From a checkpoint of a small transformer trained on Wikipedia.
Size: width 64, 2 heads of 32, MLP 128 SwiGLU, vocabulary 2048, 0.713M parameters.
Architecture: no biases in attention or MLP, untied embeddings, capped logits.
Each number is 500 + 50 x the weight over the matrix's rms, rounded and kept within 0 to 999. Layers, rows and columns count from 0. Numbers have three digits each.

# up: layer 8 MLP up, 128x64, rms 0.0881, rows 83-127, columns 0-63
# down: layer 8 MLP down (transposed), 128x64, rms 0.0884, rows 83-127, columns 0-63
# gate: layer 8 MLP gate, 128x64, rms 0.0879, rows 84-127, columns 0-63
up83:428595495547402534491540524554418523499449439449540629558492432450443505434477508494465472517584451583573491458488519429438606516486566470447486537482480502495395546502461518560476574516521469
down83:524435532511520447477444446541445443452453519556557476529476515498485429566432512519539502471431495512483491400493493552507612477536468533528506567477506536487462621464371608495501487391448505
gate84:480557549530434503487457570501595420530506524579532493490475489445486505534477405505508543546453465409443555485511530496459507481442591518495475565479569595451434506553588442530487445591443473
up84:468477472454533548471472440543460527500485462406541555420526488522500515483507580465498531555461543587540499451511503581476508546488548521463444506496526458485505482457496588549476461465593563
down84:490590587495408500474448526449643495529577468509498518428469492410483503456538439523485532540435479413398488427513590476393586436505588551553432474523455495537447415599481480502431472488524496
gate85:537537570580531558554569542471502435498479599505562484526503483556576544505400576329473517637470518517416581509588542515460446534536512447600446452467615573586522491498556613500444338485537568
up85:460459415509490460498445470618375490550594515459536365464527505488486477516463497520561489451581486490602475532501582536445495517531486470542517479441446467536451529476433474535559465460487556
down85:440547539468567445512547410514535512542486567537521422497460534621557559591569520468410499629492599458541453511402500495534607506489457562476541484480498532400529458444519497536521516500491422
gate86:457469522551503560448498416536447436446566495506477526555502531508430480549493648544494467539476495571517382434510407456495535530493477441489485503498495482470549517510551448533491499450468458
up86:463524534529514525367518471558552502498509495405441490489568491484484412534552545568576577554545498536526481435591375446486461604452536499479596518506522508500513519500512569597512417461512484
down86:521500441529441572512439471414594508437453531539471544474527485533480565393499576404502544463447479480540370467402476473456415477520512517523458510519571499556501412584561557484460512517520532
gate87:549601536466460482595482496500488394489509533488516473508472478503480544540573483519440420465549490586468477497465492509449529543529475489527523472535535513568513521459451506413519536471526554
up87:510418464429549492516447539489511645463506560462500496390528520460473472393473457613537473498487528579500536457562401544460479530543452552484479494558499479458542441511424542483462579550500568
down87:489469471583487438500507503451536421523426434488502545526476529507591584531503531493542578460478571460511412470424526441505448552479531542508542508421605417573462508456517475560529490495449564
gate88:510449450503524609519484477524482625534553473536509537502535439496412489501478513404424448466471562536418445557401474528520566542498448493583395572525420543456412593498541449584516474556593497
up88:421475446438479482545467527484495541601475468518454521409532485430530448563459465518548465524529587591452376445467474459509462510534465464491471480502511497499445464509458462516524482399416567
down88:525526527477465512593511442474461540505520498402538532515542486440530556490526507600533435514432484530542449455481512542479441520511579478452488395527609583533491509543526614539572453552529575
gate89:509550530569435517455592513475479524508444497491534514498464488530556504537565532453440665484455517530505534592494564485513487440524504439591446533438535511539535544510529537406491432507496496
up89:502568534506438457436450493501576486420529580453526457513501511462487538444427492490501415415523496473479430378480533503508502492406519462510488502557466543427504503440545486526660534537452462
down89:492448514387539520538502520484538492466630405549481493543457492489419475571455523582483420505501471486509592508502513550532502547553426540432458414509470516543431455520565510465402548531532443
gate90:548471516525463541550515503567480570500469488535472520496468477464425454474496540521527558508535583519472475481482474396456525542374490475482396511560515532492530476453546487380525473426538512
up90:498543514530570425566456456520581567410408520456505506451504512552490459506445562555496471576463507476564548480487421475595517548484471510607539461547565524518462461510497518500438503542533468
down90:523528519559474523475519573467474453533494466578485424454459526461528494471507543598418525469517413509500448550484537475452482481495489450513459546487502486476512596455452521550610477377430488
gate91:509428465485518477472517542536492556484558545442448508474530432509540506497496469564460460513488516456507483451498569471561440473494549542457474498475467479531542491511477533469418458464449512
up91:541529528518578523536539442521463481538457530481476466482454478495547621489495588434515561559445558505433504517485468483535511504481499580481513458398562487471463504536633472561524478468537467
down91:447454523490447496385536534527497527500630414568524543483460509479466454521485429517552414519514471507518523421556489508479585564521533577474466547627502463555520499495501438484448539520406508
gate92:605500426464545519414486481488517486400519549478489486449498496528499478449448511540414473532469559587455522588512457540491475552449535519597390491449527503475494471507520467472510492438561617
up92:542455533590514450489605541535431526562668524501489581473477485510552495571512569415471525543521478458496461465439558484455487424553470554534541572402506408489483607499567482479497549556515512
down92:521548513522518502417416618487505578537454428512498591492466531478430502515540465481503593505561538493611522520508459441475522422467550435503445432466564415544531473452487485501547552491411533
gate93:534442530550521520610515391412528501588522400465567494474510404599476586501469538406505450471455464495514439504424502440571455444480458630500602459521484500467442504462518452518464458538574479
up93:519539528533426468521585490423447496597583457487474467574453460500431445521557559573452532537528497432513412510512569528415453514534523451627534546452487520455461525498606418543480513568432516
down93:536486419452587509480475483498473537430546520466411503419497481575549498400531437421499475514549448497494429540519542421420553545459560440489456460411584494492434451561490506490483577439601550
gate94:524550534450550549544474518511508556542579595502503546485485506540468492506539509536513530468496508463502507548427492501515550493499530560513413441556536524540574566515581511497488443549523537
up94:495489537462539455550474521531515546525545483519563499462468505516534428487495491479513562527532541377490503494366500525486564507509561580565479444504486434546608550512483474552499549476533465
down94:471455515576417507491435492555535434478482530473508473528517455547560425462488511506594496475489464557477493450545473473525509634542454459597533474532501525513441530517434550525561526581420532
gate95:508527478514430540558539438455517563478531428461515488544533459574483484569405614456396564486533523447440512521468569560549469472464471480526548492466522485467494551503590482429444434607437529
up95:470495469439520546585447536497557530468471468460556545457474487493559505481436403420507471471473522508497562579514509490647540536443484519545468503562567473525421611555512428516524493472448501
down95:475555512424562448462518513456495475506459618452407462511557457504497528473602550482404473574466474453465461552473501521541411503507488503533483566479507493424581453377560484448533562484598519
gate96:414559533502462431459378491400571543474562534448522453522580506475558521522489451443578551486471422477454532512507440500478440573449567555608474420488550572530440516541551435598546444498488495
up96:531564502453492515543457507519601590480556389517528423562463570522534534509552507515527575458490355463499557544546477551478509572514463527662524502524573507468370449422507451518524468482581530
down96:412571536534463536446491524436462453463488519534507451498539512530540483571567599473540498505439506423487527591520513482528613451472502475539433364511607451549575537484460548449424459467472449
gate97:485472466524510456535548596559490554473403598515520525473414433567528505449487402481491408415510468542534356573528537487536436539475481579560551520530550520480513488527445468559482417560454580
up97:439516512515525496565532523414445459511523491520536494551572524419585439592506470429478504463472502607497530474610503541505480467507521438442437555508476479508478593485578468624569456430541506
down97:486497480486491570426506466526420509473473478539493465430422491540509401479520530486566437501444482549459491478565510575536490503561516546495623473594496497527519477608479454536512597441461521
gate98:520544595572556492448483530481540399447517567490509527457526574494438310411451450520499401556500563571454500510536426537558491556501470516539470521559451539470475514364552495555481456396464509
up98:542580546516466534439453486474503435489530453525556549540361551484440491484452553513530514462567499529584414510460526510575469459504490479425524462487501542499522517536543493488428517699582473
down98:388541482448430517372591525436515562481450480564484476522515580435518490510452495558570489490556534388547621507593500458503507537514389505459540433458510400430467439556430522547507514565512490
gate99:556511545497512542482486560482455437388533515410511610379584519440422483430446443430495550510559491555417509465494494471455546585449478565514486470443526457473461418497511573447539480458580518
up99:403545475449544493553485484562556603522485528509448411561422475549570556495547433540569430433523569505547521430544487528521431429499490491478588554542455562455565530491455452564480500441518490
down99:560484500428410598484448451462556481481513383485451458525440459513462462521600541524551472461555538445454546486465432594491466460543498542398514498478510420492475481550477545521484627416524520
gate100:539551562493446455595463514420370449494482542486538491463547540483529576502482550467448620550416552530387541566448460558523503492475488545535602432516577528509509545508498571578487473512566553
up100:487572420486466491603359477564531445389541514492594455499484448478548550472462452560593357494470550483466487547503529490464597560451524412440552528560524532512539546498471498424434503541511505
down100:475433451537529459443466548480491515440597531528463596518548510570485584457504462590586523505496488547554491556483446488486649499500531499489439498503501493537587430610473432488518459461577547
gate101:472618513516479430394485454510476526509446521464575486522510505497486414560478506505486567458515435444393472571438450502478466553471478488479549521462503600467579469477550517501387492500444478
up101:428475482532538601524482533535443530440453464496437487466464498534406479427516564481531429551483470469518433492551381544461423511503449484468499429533516431495483450561502564452476518459575513
down101:468547454498490465368464478535495556488387564483545486505589576540566475582491531503536547452415440474497449559409417473555451574516557451431532543494473508465559536550543543543441461507465495
gate102:532520497451484534480411515552530418541587606531506544424532461474498525508549462520492459533607507502492451596497647596498509540474442431499508418554488465448511479523516540464579468456450619
up102:516549489475541451522535510543497620562514608518449491599498504446501540551617486490517468440417494519444543422558516527472532563486533501503497423533462409573472510455510539512479556557504470
down102:546456495531495472497475480526579483504550491444482476468555502573498534477476492525500541477545474470468584474451522554535440659504429472471493512538435515489386467549395513533571430496440507
gate103:526507440481463580476457501523512459485465439544574499459436496543432493527540505517504497399474481587481516469482520493538524577514600553513468544542532401521540480461491486395510521495584451
up103:470491480470507480611588433525471583597458495504493504406522547481477556442476497554486484528526548527496511568480482485405468483481499519522399490509533544535434513441452515410396454421478521
down103:450464513559480440450514489546411519572496538485503513408511553493444452469466480525495450498609450467466554591509497513415558511474469458483489490483528552518586585515496444489487454426479567
gate104:406527506574480525489431436479512497552487469471600444477487395535518397484575533533559546502477471525502519562529566455351438495470447394501520494478475501496483446518567420424402485444502544
up104:499534586550516484501398462461532450477520458482531498444507556581625453451517576486549540456509518533466516520454495474391438526495516475500493446548480528476529600530555477413409466438461480
down104:517438546417535547577601478465460539458481500592538604520552519514447528384513512478478456547420469441439480527440497530522458410481511468588599429494470580535482460556520525529555489502437510
gate105:438517418495415623541526570494467529510487523474546508554543384443437477483527479373496558499443495472534521577415491583422589508510389451425492556573441540454493453415472503541563504580520491
up105:457490521533402454474554581441411505519446418514551418545572508350466453491530465461521605467467468538498525526512493517458556527444458455503455527589565565457567418467493499461553555494415446
down105:504519587452560502470564460534554563495519503509500631473477587461480550428563529462531481460490542533489463482569528430471550471466566482527483425471505454468542529579376451482498434498488503
gate106:454459578524466514485419495459540500403574525556568490449365460452484428432508504514542574487526455497450511472514456551454481560494436402498505506524533439482551496515508422599609480558475599
up106:634466511510469457424538601492448503509482534512475515526466490559608439507555538629461545585488563532487508463358438459548521495514574484461493486463575506523462491574551441598432521428472464
down106:540436548429515456522601480532542490470442459564484585510441447474472450438527456496465511538392416577419463445527596530396429519422529535584491497512538501503527563384466488439452433439535488
gate107:544502482456524445554519556475498517442544568488569603518518517498566497549463482486486452539422593463514468524495500521529481530561506547463573401476568569489531551574455513574421559431550532
up107:510499482532449450523501496459479462526525576433602494416503449454569456421442422506530454515478538499513555475467551491431526545482521520478560464437538528484553495530465512495468486500572591
down107:529537491560417519429502441376451456539468523491519456526528459519482504468534466509386443488524566465521560553579541463403444572493497561537611431446510510438520524492473529528498520547469572
gate108:502530593507510450510479519444554476492543529507566492470448471472516469501410498407442485526401521455431529578538504542495434495467424478560466441415512450493558471474546472580533452565452521
up108:436501460475431440458399449479455415443522340522513498510549550549428507549572557499468512511508460517526611402561480566498536494591510540453449453501484532476438451495473567509532498570505543
down108:426523484649514517535521475471447477509510426579521502492438462504513493524475362487386457557421462459477500568506446558417532506583477523510501477480494449494496631455539450548583469561441468
gate109:475593478532503461529428550437616470516467433450557480489495524535550425543437557396484471421485431571500515519538529501508486506556517520543541423553452469599446519518532543448520472479529515
up109:469518506452430520513433341421422480456506473592541464515509452402473522503447460474545527457422453442473542513432521522499511499537547547482500445494456529493548562502478486546486587545522491
down109:492455494496450458576541503446573433552447515478422450513491488489515428509428512468487499507510513546518489450572398501461554493601539563544574519558561482521401491397483549532521562523434517
gate110:521528513537416445478467454460556449483471470545501493473427522526461446419526483518486483509497502472504510548460484464479532515515415475454485458570473495504526534533451509495529449524457515
up110:408485484503502571578499475440499531502485428528500456497439377562471553508554457520538463461507476497451452526543542584463537452492473528523451581543518468481544575495451538406435437494469401
down110:594508548407510500436404493557492493483515464484480499557587506458483443477544551509480494528463497494537494499473465472572484501521541501546550397506384559495490446485590487513578544494589521
gate111:534563519536437387552535560454423467511590481526535411502484481433548525493500410523519582614413504521538553490485468524513457610469507513545449438528551589566437479570479570645561483391577493
up111:497545499532527549411435591590449543549417541489506445487454507577494517499580548562501492416492543543461525407420508431433531433549502405492400475436490372462426434488516472563484572548415426
down111:576553428472459469379428517587538522532526535469535454499451510540443522431532470510495511449530556615496508357515441563438493573546438499465477472441505539517428451477532588560504524395479433
gate112:500488472485510462435538544513456523476500553511528538475500456484501434537543475522499468468484479501505489458472482493481566496447530443456523527526404487460559490491500556457428524540473413
up112:459501525558519582373590461521449572496437500571492477520507447571360462451531505553553590557473452483508443509473504504503471510490483446489575574539503552525575534563513485499504569464448417
down112:562439536474441457586501460534589466519542501420445568483555544442559506456452439473459519454498488475516605418474497417449496438452492499491322418489484447466486528520451452532475479512477496
gate113:518495497543533484476555548558461595508443515542432443541482523456525530529473442390460429502474452543493470468527459472516524511503464588458512502475449500441456524543486584526523456504423486
up113:546494554530536576515521414569494578485420608575437457577408511495464510482509466518473501459547489502521511403507521511502530525447459549518549517491541523425498501541473547516559459446466561
down113:516536570471539527526536532589487508513442489459522503493437527513458493417453523494445444469499471564448464417477489569541543616522504491615521419503475606520503522524595529380470497488553528
gate114:440436603532525543507501536489470601582536490520499472530459502575450472427507413472421582526440614495497526515491441486462478491549483474526421468416596521497492400463519519422546541462596473
up114:518575493497442488459478385514457495485487566420493562444548419525453512509509466603540463547546566531612407472400491540575447492400423433484509505605491544502447477486433479528476413522454590
down114:500475471498530640535492467482471542559440553574576528396444482437599518480514488507607542508498535538515507402517552521525413475484476559426516532506394445586444621490505446542501504582500506
gate115:429434498526449573499461530577488555479542461511439528512464535574433423553527504492509549596568523427418435396460520565496478467505472508435517464525560472438561482525523487590460386472582547
up115:504529597472501368465535476437558450516573565362607436456549471437567456481529614484459528490527503451523539552503591457549496503482568448522527505492459489473436499541580535473503440441363491
down115:522460488460496422467529554406504525508444541420482489482557450543589574580513457512548541502470599533645542615547468405486536435511486529540465531465554398474490446546527508408459600419477412
gate116:509499472504425527503443571564489533504439474536471501381576535501557509474562568481556477555475436476492495553440490517428480582487438582487515430534568472580494494540431467440517627526487495
up116:552430506490512481468568483466484557444504441480522616507488477569403578488467522434485510478390486480456505515469560490548474498542478441494457531570570518468523544444519487526473467514478527
down116:437585548555468490480489508496507506504416552378471488457493492497492584544441518520492429525405526482535411511502505560450507481559515483481593418522542458464487556470408500504532554531525455
gate117:516618636509419549491434503421580553581524586551467528486390549557450464498454632527515475480466583473467488502475510419527526558554575552530515474480541588533503543507547502616525627582496433
up117:536501474475473423550620544504464544565583461440435482590518425518481394583514464515493598522545497436465508500498554541498538505433523403460514524472467540424555569498555540555501525476426496
down117:451583455503511499440583497436465503538446507559477414470542539393508550476551651485484475480509576543492571458511469547531471434481515579538509552533443488441452346559406517515467491508484530
gate118:526550497546592449529438488433498471477444470559557505523568525490560492507398473502522485387481468504533456504431475568486432544503400501480573507494526503600540498569473459488438577507597614
up118:578433476508404462448620373578544539516540505437470541572546541543482484552578479489467495424557455368531436501501577543551544546453453457534532498502509527517613547464470505550501469451542512
down118:496499455488401415480443538564578522538476486414507455527462516459438521481602460533533527447479537533435495517451479468501451493435538438515416310463502510443498365471396394542499406469481379
gate119:521536605531462495458490543404487483553507478502524554505526575531515470468515596547521440557507531493497435546400548521502480556531529444506578460489496504565466515576472502438535624473430520
up119:538516617636437480497527486464507545579518494480439526483500445500501436504441630410569492490524492525502469479490463611476533543509529452548491558534463480564550565444451418524513555498483500
down119:487425406539431439528490495553525440441574500486470510456530508507453492556527587464554493478414492498536439492473416479437523466452489579549462552499498573387538466421601579451514384551524468
gate120:490504622544614694453413501433517473499559646497568612497489658552576614471555578468518535479414568443527491484542476563496520462566366492590457373541559480596592496487461563525544527456512504
up120:478630523478414415432528520489506561470451434545471486519527525454461455592563455522481474459531451404546484505573553493529473468449598519539515539506557516503428535524585475568498486523438467
down120:553500577545535515551530466507422453455496532501561481508511532591457498457475544511499583496470493507459495481546462460513502573503434486563527494505429458465511520449462577519446541434576494
gate121:471541497526422443495381535546520481544456468411549452357437460418531530503594485509562449453506539487447547607509489503426470582604438520605462461508511525480550545442422574399576558481562548
up121:435408511447465403678468570501461560484470457529521574486481551597527570492559546435464509431439481457494514487523452414533476559474492487401510491475491476504478414442482497573493456492525425
down121:541552474521463457537418577559470493528462515452457512378532555496538522633547546546486513527569411420486447531491479460490472539516543510597478528618402485479538493518533523493555531431537489
gate122:518538527533521499492460522622525528548493520461571486529483584443464393522532554435587499511427501516544524457534621548432513459574493664494511532487530520483508498493571422521516449497485492
up122:452468541372587534513502464487527532556536466570581567404485444444611579515539482450453600535472554535469486490524302523448489467502421429487441479496603487552500453527427445576513579567605519
down122:553565446508535549530476533505478494425521486456532448548515441553429545404494531500504418528405460405485597571464508442544404534558541452500520451449489484490444524408527490523466494485564543
gate123:534580503519472522497505449519502572460524556470589417464402427463540525537571505457503525462444551530457500474406441479519420520539439550431570447509539436486536620544554491548570491561577494
up123:331562480525506550545482431450509467483509506465530491491470637520523464463468475474576419452460455444409440470595550571535571533511520516561458542562534446549515501483509436418500494518513459
down123:599463409551491515404513484561520544566492525525490548473572463448425528446538484462511563506640447427535500450502456467527493537563536491489490543477536499587525487504472504436415462572617490
gate124:432480407569463523568443546494480517530415512531466487502433508613544513500518539420561478389515431531494470535505445552502477568495562584461516501603614496481474514537459495488481489485527428
up124:553525540474490447479479490424500434514547502473488468501576465408504459508504469605527522467446517530482504462480437517470516521571474500497382523437426467492459492423505456523550491461488544
down124:404487422572503515519440544466592558591436528604517463443536517487432552532448544437560529460534479481511477544463438579520492413514499500479514490563495520427472588497508427496509505470532476
gate125:468503558518546490570538565487500578394505476593523502460487437455502515478504529484552536476472450471562547491530489511566491502509581424505567486536525544452509560582512599577510514531581567
up125:527569530596517465400481488495459517490602524504519459589485424525578455550562458510505420442485490416557466468447551409554396451499471414538549570458457557564448480562517449446420366563515502
down125:520535469631656559506517471493460548519554551431528480528548498539502485495510393503458423480567547484517624509487443414529451415501467451384539560500506491589537442465565430538465466478479502
gate126:471508518519558584518448440419483475416574464491535520488540436584533452493561569471494467485467489437444518432437535525554438503535555543587513481518462440537419504535490561371452399465476422
up126:499523521563550489432383398528526489536520550493446513539485519541576444503508423532493368419566516468498421429460522500548522551493492517631452539356483491580406475519533550423403474375456408
down126:459445503508512473523467440497529516512512598548534494536405539476604609555478486540562392360436523548430477509536542454524379551399459495514488458467455551524458475498453524494515430504411496
gate127:559508529488525526508430458556544533580515477488556375470479494335462519414504471547468481436474501503475454477432484536495535555521536518547556512575393585454459481527483450524533416522494537
up127:522420529502487545460588392472534486615564528467621517494483443490444556463493487549528429549526552576510496465430576577507485498453511449545519444528436489509490408487555504407418479510433477
down127:514555542415472535502461519403484484504483496509460457504513456538502413463548507508431510527406542510509539485619509550480497499583518555490512518519584422492538619568507399390492525475476490